python train.py --n_layer=20 --d_model=256 --n_head=4 --n_kv_head=4 --norm="rmsnorm" --norm_place="pre" --norm_eps=1e-05 --parallel_block=true --init_std_qkv=0.0348 --lr_mult_qkv=0.4 --beta2=0.95 --grad_clip=1.0 --warmup_steps=506 --decay_fraction=0.684 --dataset="wikipedia_en"
Each number is 200 + 20 x the weight over its row's rms, rounded and kept within 0 to 999. Layers, rows and columns count from 0. The size before them is the row's rms in percent of the matrix's.

# layer 12 MLP gate, 704x256, rms 0.0997, rows 613-629, columns 0-63
110,178,216,201,175,210,191,239,241,194,190,200,198,193,159,222,196,195,176,211,181,214,184,205,179,236,216,182,219,173,211,197,188,173,193,157,217,214,190,212,196,194,207,229,182,188,183,149,167,202,200,240,237,217,233,222,210,211,177,199,205,197,191,219,188
116,220,183,199,188,231,201,177,207,238,206,234,207,215,201,207,233,189,238,183,190,184,179,176,234,218,211,174,197,161,207,219,196,159,175,201,201,213,178,164,204,226,187,180,199,202,201,170,169,208,213,227,204,211,182,185,185,234,249,189,232,183,209,190,187
090,187,207,197,185,228,182,202,212,201,208,215,198,205,169,220,201,216,212,198,207,199,200,194,214,207,205,183,222,155,207,184,180,231,179,232,216,202,216,220,191,173,197,185,171,229,188,175,192,212,185,213,197,176,215,199,200,205,201,233,201,226,178,185,183
111,195,225,242,200,218,184,239,194,228,222,220,193,197,176,189,200,212,183,204,177,200,192,196,150,234,219,201,176,190,220,226,206,191,187,186,238,252,197,211,209,199,176,229,179,201,211,190,209,175,192,236,194,204,194,220,195,202,181,213,228,186,202,217,194
114,188,192,213,190,193,212,213,195,163,199,223,226,202,195,203,172,201,197,195,205,206,202,255,204,228,215,241,218,196,192,204,206,200,177,158,166,232,175,210,159,157,191,224,223,220,170,180,210,180,181,205,184,224,202,202,197,209,202,245,199,188,188,210,202
093,233,217,167,161,212,191,187,225,187,157,203,199,179,194,226,231,186,218,188,197,191,209,161,184,227,231,184,221,151,220,194,216,214,194,195,182,194,210,215,203,151,234,189,204,197,208,224,194,199,184,200,198,188,174,217,210,198,159,188,187,226,202,201,241
101,218,220,212,215,204,191,167,214,167,165,183,202,193,172,191,206,194,202,217,214,163,155,197,231,195,226,209,240,218,191,196,209,225,182,208,170,197,160,187,180,222,193,219,186,187,201,221,167,228,194,184,203,200,190,203,206,207,202,194,238,200,151,212,207
092,215,194,214,231,200,179,198,230,191,201,227,172,219,225,203,197,208,192,199,233,216,165,193,218,204,220,211,174,189,200,194,200,187,198,226,174,193,225,174,203,246,182,179,239,199,179,214,200,200,220,182,218,197,196,197,191,217,226,219,221,198,213,222,189
104,193,220,215,176,205,201,197,196,215,200,223,226,188,188,168,160,190,195,229,193,198,200,159,232,245,216,208,173,205,188,167,229,183,186,209,194,212,210,177,183,225,195,184,216,201,224,194,260,233,201,207,205,206,180,195,210,143,199,195,199,221,184,203,215
104,203,212,159,203,215,190,191,222,189,242,229,206,236,158,172,212,206,233,213,212,191,194,179,186,192,196,205,225,191,217,201,243,197,191,202,221,202,209,181,195,247,230,171,218,200,234,196,210,205,207,183,190,175,188,180,206,210,198,182,234,173,200,204,212
094,218,190,218,205,208,192,234,198,189,209,212,221,193,214,179,192,186,230,185,188,166,189,208,192,218,196,234,179,231,192,179,198,200,193,238,162,217,194,199,162,197,166,200,215,195,178,178,188,214,192,177,168,187,188,176,217,236,216,215,213,140,178,201,237
096,179,180,190,224,207,189,177,214,171,185,211,188,194,213,168,211,209,197,202,220,207,191,209,237,175,209,198,175,186,198,182,178,195,167,206,217,229,207,210,182,226,224,203,200,180,217,210,177,201,201,223,209,206,186,214,200,190,180,225,198,217,183,187,207
111,191,256,222,218,184,189,213,203,233,200,219,190,269,175,189,225,224,170,191,226,173,235,193,204,194,205,212,221,227,210,206,235,203,183,192,216,220,224,186,181,202,219,189,201,211,247,144,208,198,153,168,203,198,177,204,178,218,185,196,206,153,189,184,242
103,193,164,207,207,204,217,198,198,215,211,187,169,232,205,188,185,174,203,161,200,181,189,217,192,184,209,223,212,214,202,222,185,168,207,247,163,216,227,200,186,206,189,202,167,204,172,214,151,198,205,225,223,187,160,198,194,201,202,228,162,179,184,192,208
104,214,239,224,206,196,190,205,221,210,218,225,188,200,159,217,232,227,203,197,181,197,217,171,221,223,214,192,246,195,216,182,209,201,179,187,214,254,207,197,223,198,218,225,190,232,224,192,223,196,200,223,197,149,181,220,190,199,183,186,199,190,183,198,192
098,194,202,183,224,215,175,183,207,194,199,216,232,217,187,205,238,206,178,181,241,188,189,208,170,193,219,202,190,204,187,214,199,180,219,191,171,180,194,203,191,191,217,213,210,184,220,227,194,187,178,204,197,212,219,212,206,194,177,194,205,207,218,202,215
107,219,198,238,185,198,211,220,206,203,203,222,193,216,198,179,217,219,193,156,193,200,184,193,193,197,214,227,160,203,191,195,220,194,197,200,189,185,254,185,158,203,236,208,185,198,204,186,217,203,198,217,177,176,199,210,218,222,210,218,210,183,186,193,191
# layer 12 MLP up, 704x256, rms 0.0829, rows 613-629, columns 0-63
107,208,256,198,190,197,199,195,211,193,174,219,208,173,170,180,196,188,230,178,147,196,196,218,193,208,207,237,186,176,178,207,144,234,186,241,158,204,197,211,162,236,194,213,221,166,156,198,184,228,210,188,186,224,180,172,212,194,217,195,228,213,199,210,215
107,212,199,201,232,220,196,203,206,191,199,202,184,197,191,189,208,187,189,219,209,220,183,203,168,171,218,214,191,171,201,210,202,186,204,216,181,178,188,154,184,193,198,209,186,167,163,171,224,171,214,203,210,167,219,212,186,200,200,246,195,207,204,178,198
099,222,180,198,211,217,194,172,174,207,166,190,194,213,198,200,213,203,182,215,191,198,204,203,193,215,239,186,158,195,198,192,219,189,200,209,152,214,179,211,201,190,241,179,188,182,180,232,239,179,210,176,193,196,197,192,196,204,196,209,196,206,242,200,228
101,193,173,223,174,178,152,195,185,197,235,244,177,218,210,182,195,208,210,157,232,182,231,231,203,181,177,215,216,189,209,244,197,192,228,218,198,190,208,176,201,218,163,191,200,162,234,212,229,203,230,166,192,145,204,164,176,183,203,188,217,221,226,170,207
101,190,199,208,201,208,205,231,169,200,218,215,210,230,218,213,219,201,177,196,228,205,211,259,235,162,231,214,224,198,188,239,202,177,216,220,221,182,224,201,188,215,179,198,205,194,152,203,215,211,203,203,201,213,180,195,230,213,192,174,155,187,168,216,181
101,225,231,212,229,179,226,208,191,191,206,218,233,244,169,216,223,199,160,201,195,182,217,215,251,203,190,188,205,177,218,220,209,185,202,183,229,208,190,207,207,214,171,182,200,203,200,180,183,193,246,202,204,248,175,182,182,193,208,216,214,193,222,189,186
101,243,209,152,188,198,212,191,198,207,195,208,233,213,227,180,188,193,227,211,186,167,193,210,201,209,179,194,218,201,161,200,198,185,195,228,212,204,200,173,214,184,211,188,190,194,227,215,192,213,191,213,260,136,202,189,208,188,181,218,204,204,209,205,205
095,181,219,210,226,176,244,196,180,212,216,191,226,201,221,196,188,217,185,211,197,193,204,191,200,176,210,197,217,169,180,176,212,204,170,218,189,191,201,170,176,211,191,221,196,210,173,161,177,196,202,212,184,218,217,194,211,201,215,207,186,216,180,187,163
103,205,238,229,201,192,148,205,203,178,204,159,171,189,185,221,159,217,204,199,206,209,176,196,160,159,197,163,204,230,210,191,196,173,183,193,172,204,167,202,179,203,179,197,232,183,163,232,231,199,173,177,197,169,204,182,199,165,197,214,205,198,200,175,208
110,196,138,173,180,190,216,182,199,197,220,214,201,244,217,204,180,212,201,210,210,194,189,233,210,199,192,217,178,206,160,188,208,223,179,228,188,204,225,207,150,276,168,185,220,175,181,207,209,176,174,188,202,196,193,238,207,189,220,222,190,201,189,210,216
092,229,232,236,228,199,199,209,202,176,200,202,163,195,198,165,232,215,193,188,205,186,195,172,228,235,189,197,214,187,182,164,218,220,225,168,198,171,168,226,200,212,193,177,177,190,197,204,224,217,202,189,202,211,185,212,188,229,220,192,196,200,230,218,188
100,243,206,177,210,209,186,186,194,222,188,216,169,193,245,210,202,207,243,212,196,192,212,198,217,221,212,241,201,210,217,210,192,183,217,215,154,193,180,221,227,166,194,180,181,228,221,213,215,188,203,193,193,183,238,195,186,198,209,234,239,195,172,218,185
108,233,193,169,236,195,199,185,207,204,178,208,224,225,212,206,194,241,220,183,212,192,198,159,216,196,193,195,206,208,177,224,211,196,214,189,188,160,198,236,188,205,227,198,212,183,180,173,196,185,208,240,183,186,205,193,222,214,247,204,193,179,176,195,179
104,203,235,180,180,206,169,206,185,209,169,194,171,196,225,161,169,197,247,208,202,211,197,205,184,195,197,237,192,221,171,212,211,209,222,214,210,220,183,223,199,195,179,157,186,205,184,226,179,228,190,216,208,221,183,187,236,230,182,220,231,155,225,195,207
103,175,168,203,200,208,202,178,194,210,232,179,205,202,205,186,200,184,227,218,233,204,170,215,180,241,186,220,193,201,200,196,204,193,195,193,207,192,198,217,186,210,190,174,159,171,226,190,175,189,204,204,213,242,228,174,224,208,198,212,186,217,225,191,176
095,215,199,223,189,182,184,161,210,222,195,210,213,194,252,217,171,214,225,234,175,194,209,194,206,193,184,190,211,196,212,224,215,209,201,196,196,205,187,178,211,192,183,192,220,191,246,203,175,227,176,214,177,181,166,222,202,191,199,223,188,188,189,194,193
099,222,216,211,209,182,182,189,198,172,203,163,180,167,209,204,193,173,191,193,196,177,186,186,211,194,176,222,223,171,197,197,222,177,253,184,220,191,228,215,193,198,225,230,175,198,196,192,211,192,180,244,185,173,225,241,217,193,200,210,203,244,203,143,200
# layer 12 MLP down (transposed), 704x256, rms 0.0832, rows 613-629, columns 0-63
105,220,236,204,180,181,180,174,199,199,178,217,176,182,219,194,215,214,259,183,178,183,211,190,215,194,194,194,189,170,217,206,205,151,183,211,192,253,181,221,203,231,162,187,198,193,184,201,221,178,219,183,176,208,187,208,217,222,206,204,244,229,206,191,195
109,189,189,222,221,233,189,201,195,202,204,224,190,190,171,207,201,234,197,201,210,217,199,203,174,192,189,190,170,168,204,195,186,199,162,180,199,236,213,179,236,181,201,223,204,155,206,191,236,193,198,201,165,214,185,218,196,177,178,208,211,230,237,203,186
097,213,180,217,181,200,225,206,193,183,207,160,204,218,231,193,191,203,210,138,185,227,158,227,196,182,166,202,203,222,176,199,225,202,225,190,205,178,217,222,221,194,199,212,224,201,186,214,218,209,179,211,226,190,194,205,221,196,182,212,214,221,216,196,221
100,193,203,243,242,185,181,180,202,187,191,180,196,231,181,208,242,192,200,226,214,174,200,200,243,182,220,206,217,186,191,188,196,201,219,218,181,194,218,193,203,212,198,193,211,223,194,203,226,209,168,214,226,157,203,216,225,190,240,211,183,208,221,237,198
104,196,216,215,193,181,174,208,198,225,189,214,196,217,216,202,211,243,214,189,204,175,233,150,180,204,229,177,201,179,189,211,204,201,162,169,160,236,190,196,148,222,181,181,203,196,230,193,199,186,171,198,184,181,214,199,241,175,250,203,206,201,214,182,173
098,217,214,210,178,163,183,201,197,206,174,204,215,243,204,221,157,124,172,224,237,180,179,195,234,199,228,216,201,202,228,230,200,196,202,208,192,204,230,201,198,194,180,215,171,210,196,195,216,223,205,186,201,215,201,205,211,196,200,218,156,215,217,213,194
102,210,216,191,192,241,227,205,169,206,216,182,171,196,200,212,248,178,216,215,202,205,176,202,166,185,180,163,192,203,194,195,243,188,182,216,224,191,205,189,190,209,231,192,203,197,201,190,209,182,215,216,208,218,196,188,144,216,184,177,199,177,203,152,182
094,213,179,198,189,210,209,180,204,215,241,225,189,192,232,211,191,183,173,168,243,198,196,217,180,190,212,228,158,194,185,199,191,137,213,200,210,170,209,198,195,240,172,214,213,171,188,161,220,186,190,218,205,194,183,190,174,192,190,187,181,185,194,202,185
105,205,185,184,186,213,184,202,183,220,207,216,191,231,213,171,190,196,177,219,210,226,200,213,240,208,180,202,200,206,212,205,171,185,219,195,189,194,208,219,190,224,187,239,231,235,209,191,225,181,183,185,203,189,232,195,194,196,198,196,186,180,176,204,215
099,194,166,226,203,201,195,195,159,190,206,221,198,179,188,190,200,215,206,171,181,172,198,202,230,175,230,159,217,178,163,229,197,185,193,192,139,209,207,219,187,188,164,227,185,216,198,221,205,245,210,208,217,183,210,217,204,187,220,196,190,190,185,191,201
098,203,208,193,212,176,188,211,210,177,223,190,191,219,196,225,193,207,195,182,239,172,173,194,190,182,161,200,212,183,224,219,168,177,176,202,200,208,200,202,204,161,211,223,218,198,236,231,174,182,186,186,186,205,200,206,211,189,163,180,178,247,232,198,178
099,204,205,175,182,212,186,188,215,171,227,216,209,204,169,207,181,185,182,176,221,232,175,193,191,190,198,217,189,204,191,220,207,227,204,214,165,206,226,210,233,196,176,211,204,219,201,161,229,183,173,191,198,194,184,210,195,231,224,168,200,216,221,184,203
109,218,184,202,226,209,178,194,189,234,185,205,182,204,187,207,205,209,208,196,229,195,219,188,233,205,179,203,231,213,203,205,200,208,194,213,170,155,180,202,168,185,202,194,195,207,196,216,215,194,206,244,200,187,197,188,193,203,183,213,200,194,191,170,195
104,210,187,174,207,196,193,200,185,205,207,225,184,227,172,215,200,187,186,204,208,224,219,224,232,200,222,224,181,204,187,208,202,158,203,177,206,237,232,226,195,191,180,206,189,216,209,187,204,192,170,217,202,241,144,184,199,190,217,183,267,183,191,206,214
106,188,196,207,210,175,207,183,171,180,195,182,185,213,221,212,169,204,201,184,208,212,219,218,165,207,198,193,208,200,198,173,202,199,176,187,204,235,214,206,183,213,181,200,219,192,241,220,191,225,207,215,190,181,204,195,195,215,202,209,191,180,209,192,189
095,229,262,213,174,214,197,212,190,206,211,194,203,208,220,221,149,192,187,213,212,204,206,207,209,217,209,205,191,174,202,187,183,224,199,159,205,232,200,205,176,183,187,227,202,194,188,203,206,201,194,167,218,206,199,227,205,179,181,191,202,181,193,189,174
100,151,246,220,202,178,217,169,216,209,184,198,247,186,200,182,207,163,238,211,203,178,195,184,164,203,207,208,227,188,215,175,174,209,174,191,197,195,210,207,209,175,174,203,196,199,201,222,224,197,197,218,171,197,215,229,192,239,222,185,231,205,214,197,201